From a checkpoint of a small transformer trained on Wikipedia.
Size: 13 layers, width 128, 2 heads of 64, MLP 512 GELU, vocabulary 6739, 4.3M parameters.
Architecture: LayerNorm before each block, untied embeddings.
Training: a variant of SOAP for these matrices, 115M tokens, 3501 steps.
Each number is 50 + 15 x the weight over its row's rms, rounded and kept within 0 to 99. Layers, rows and columns count from 0. The size before them is the row's rms in percent of the matrix's.

# layer 8 attention key, 128x128, rms 0.167, rows 24-34, columns 64-127
100:31 59 51 35 48 55 71 38 52 46 72 65 37 47 32 91 37 51 45 42 37 91 30 52 45 43 51 38 73 76 29 42 29 72 59 46 31 43 50 51 67 61 67 56 19 34 58 50 61 52 40 32 44 55 43 64 34 23 59 75 49 49 36 54
098:44 73 46 48 70 63 36 50 30 22 58 46 49 39 47 36 74 56 36 46 40 50 52 47 33 47 29 53 61 41 56 67 42 51 62 44 48 42 42 47 57 28 82 22 41 55 69 24 61 72 57 03 17 54 31 43 43 60 38 62 44 25 35 45
103:54 72 39 42 34 62 42 55 41 24 60 37 35 67 83 38 44 50 49 43 51 45 60 35 54 56 38 76 54 58 39 79 41 41 21 53 49 22 69 59 55 28 48 65 58 58 54 83 55 68 62 80 37 41 57 54 28 39 49 60 53 27 55 49
091:56 41 27 40 44 28 61 64 31 70 43 44 56 61 35 34 28 50 65 41 35 36 73 53 48 79 53 59 66 68 62 57 53 43 56 45 37 49 43 20 44 78 56 64 49 72 26 49 46 61 53 37 42 46 70 44 45 59 62 52 31 88 50 41
109:36 46 44 56 48 80 54 65 39 35 31 54 39 48 48 66 66 31 80 26 46 49 69 59 14 42 70 41 73 43 44 48 33 46 42 44 41 50 12 56 55 40 37 63 40 38 35 74 18 43 67 59 45 73 48 28 46 29 65 54 46 53 45 65
107:93 36 52 30 75 40 41 44 51 42 48 49 32 44 38 54 56 58 55 62 48 59 42 38 62 51 48 55 48 38 41 69 46 54 27 65 84 66 39 57 51 53 27 50 61 38 64 62 62 52 71 49 51 62 46 59 93 36 41 19 47 32 55 36
094:61 07 49 53 56 36 56 77 75 71 50 34 44 45 27 28 54 63 42 42 59 55 66 72 73 62 61 38 48 52 59 48 45 70 15 57 32 47 61 44 38 39 42 63 45 37 62 39 55 38 51 63 36 52 50 56 09 29 52 53 39 47 35 74
100:49 66 59 45 49 69 33 53 34 42 61 46 32 64 30 60 73 40 45 61 57 65 63 77 63 35 58 56 78 77 41 29 31 58 41 74 48 48 51 51 45 21 66 24 60 75 44 43 73 61 59 52 55 59 34 34 37 23 72 56 51 63 49 53
103:68 34 63 50 70 58 40 49 57 39 78 22 42 66 57 35 84 39 58 42 51 29 57 61 52 39 81 43 63 71 76 78 67 52 40 62 37 63 57 29 41 64 31 36 50 52 32 62 44 47 38 83 39 61 61 46 81 33 55 41 42 57 38 53
098:54 70 62 58 49 50 32 67 55 53 67 59 64 45 32 28 30 46 28 24 74 59 21 52 63 83 66 70 53 38 59 32 46 53 28 57 66 25 57 72 56 43 16 38 49 54 48 39 47 51 50 44 46 65 49 63 67 55 55 35 58 47 67 58
108:39 76 31 62 36 35 42 70 45 49 74 46 47 71 40 43 62 64 47 46 48 48 62 35 36 43 55 70 24 45 61 53 56 52 43 50 49 37 43 45 54 49 68 50 51 47 41 34 55 22 59 58 69 33 47 48 63 43 60 49 82 35 67 51
# layer 8 attention query, 128x128, rms 0.157, rows 25-35, columns 64-127
097:64 54 52 37 44 65 42 57 37 53 29 35 33 51 49 08 25 82 42 57 39 46 25 44 22 45 26 49 41 62 40 69 45 41 42 56 41 28 65 43 41 69 63 78 53 46 64 49 59 61 40 26 38 67 43 50 64 18 48 45 32 56 39 48
099:47 51 42 43 38 10 65 62 25 50 23 49 41 55 54 59 30 61 53 46 60 51 56 24 54 50 46 39 23 49 42 51 42 76 53 36 57 50 63 33 42 49 53 60 57 29 33 69 49 63 43 72 25 45 76 51 47 35 61 60 48 72 56 49
090:42 67 43 33 61 29 38 44 36 12 55 55 26 51 81 48 43 48 52 53 46 61 81 53 55 53 45 60 74 55 75 37 64 36 44 61 58 66 50 47 30 51 66 43 51 76 27 29 56 62 44 77 32 39 67 31 47 81 68 65 64 54 37 59
108:28 75 48 42 35 53 52 36 29 33 36 68 41 49 61 55 47 50 39 61 45 57 83 68 53 79 51 45 56 81 37 37 38 61 53 70 55 77 50 69 76 54 34 27 56 38 43 62 46 72 71 46 40 49 60 43 71 43 61 62 46 32 59 37
115:53 32 62 52 42 52 55 58 52 57 35 49 46 62 52 41 37 48 45 29 38 57 32 53 47 46 58 33 35 22 44 47 45 27 45 24 76 53 36 45 83 81 23 61 49 61 50 50 49 42 68 35 28 53 39 61 84 47 74 26 48 65 49 30
094:66 23 40 75 44 59 38 52 64 49 12 66 48 63 36 32 64 41 46 34 46 55 90 40 70 64 52 45 69 53 45 20 46 55 33 95 54 55 45 76 14 48 47 44 39 63 49 59 70 32 41 44 53 31 48 41 34 30 40 58 60 61 15 29
097:49 48 60 74 29 69 32 63 68 38 38 25 47 66 44 53 26 22 61 29 44 48 43 72 54 17 56 68 59 66 51 40 52 33 39 51 40 24 47 55 42 53 40 61 41 72 62 50 61 57 51 48 53 44 62 58 40 07 68 37 73 65 69 40
107:33 35 56 43 71 55 50 58 64 47 34 34 63 74 54 37 50 47 44 39 52 56 68 43 30 27 63 43 77 34 64 54 40 75 31 57 64 50 61 38 58 45 15 26 25 60 14 63 26 44 22 68 41 55 58 71 51 67 14 27 44 53 46 39
089:54 61 69 33 62 29 66 32 37 56 26 37 47 33 30 40 49 38 62 51 69 54 52 50 57 66 59 87 45 49 51 62 42 55 54 69 54 36 44 46 51 31 52 48 31 38 38 36 41 66 56 65 38 78 29 08 69 51 58 41 47 57 62 53
100:65 56 40 39 60 37 43 37 50 58 55 18 65 54 32 47 56 58 58 25 46 55 62 36 56 52 46 38 46 39 41 39 36 42 35 52 66 54 39 37 54 59 61 45 36 52 52 32 55 33 45 43 71 53 45 38 30 42 53 31 60 26 71 32
099:43 42 34 62 53 25 73 39 50 62 82 59 61 59 27 21 60 31 66 55 56 26 46 39 57 52 43 51 47 38 61 74 56 28 56 81 39 39 62 78 42 33 55 34 69 42 42 75 38 52 70 42 42 66 38 39 54 75 49 61 51 73 16 62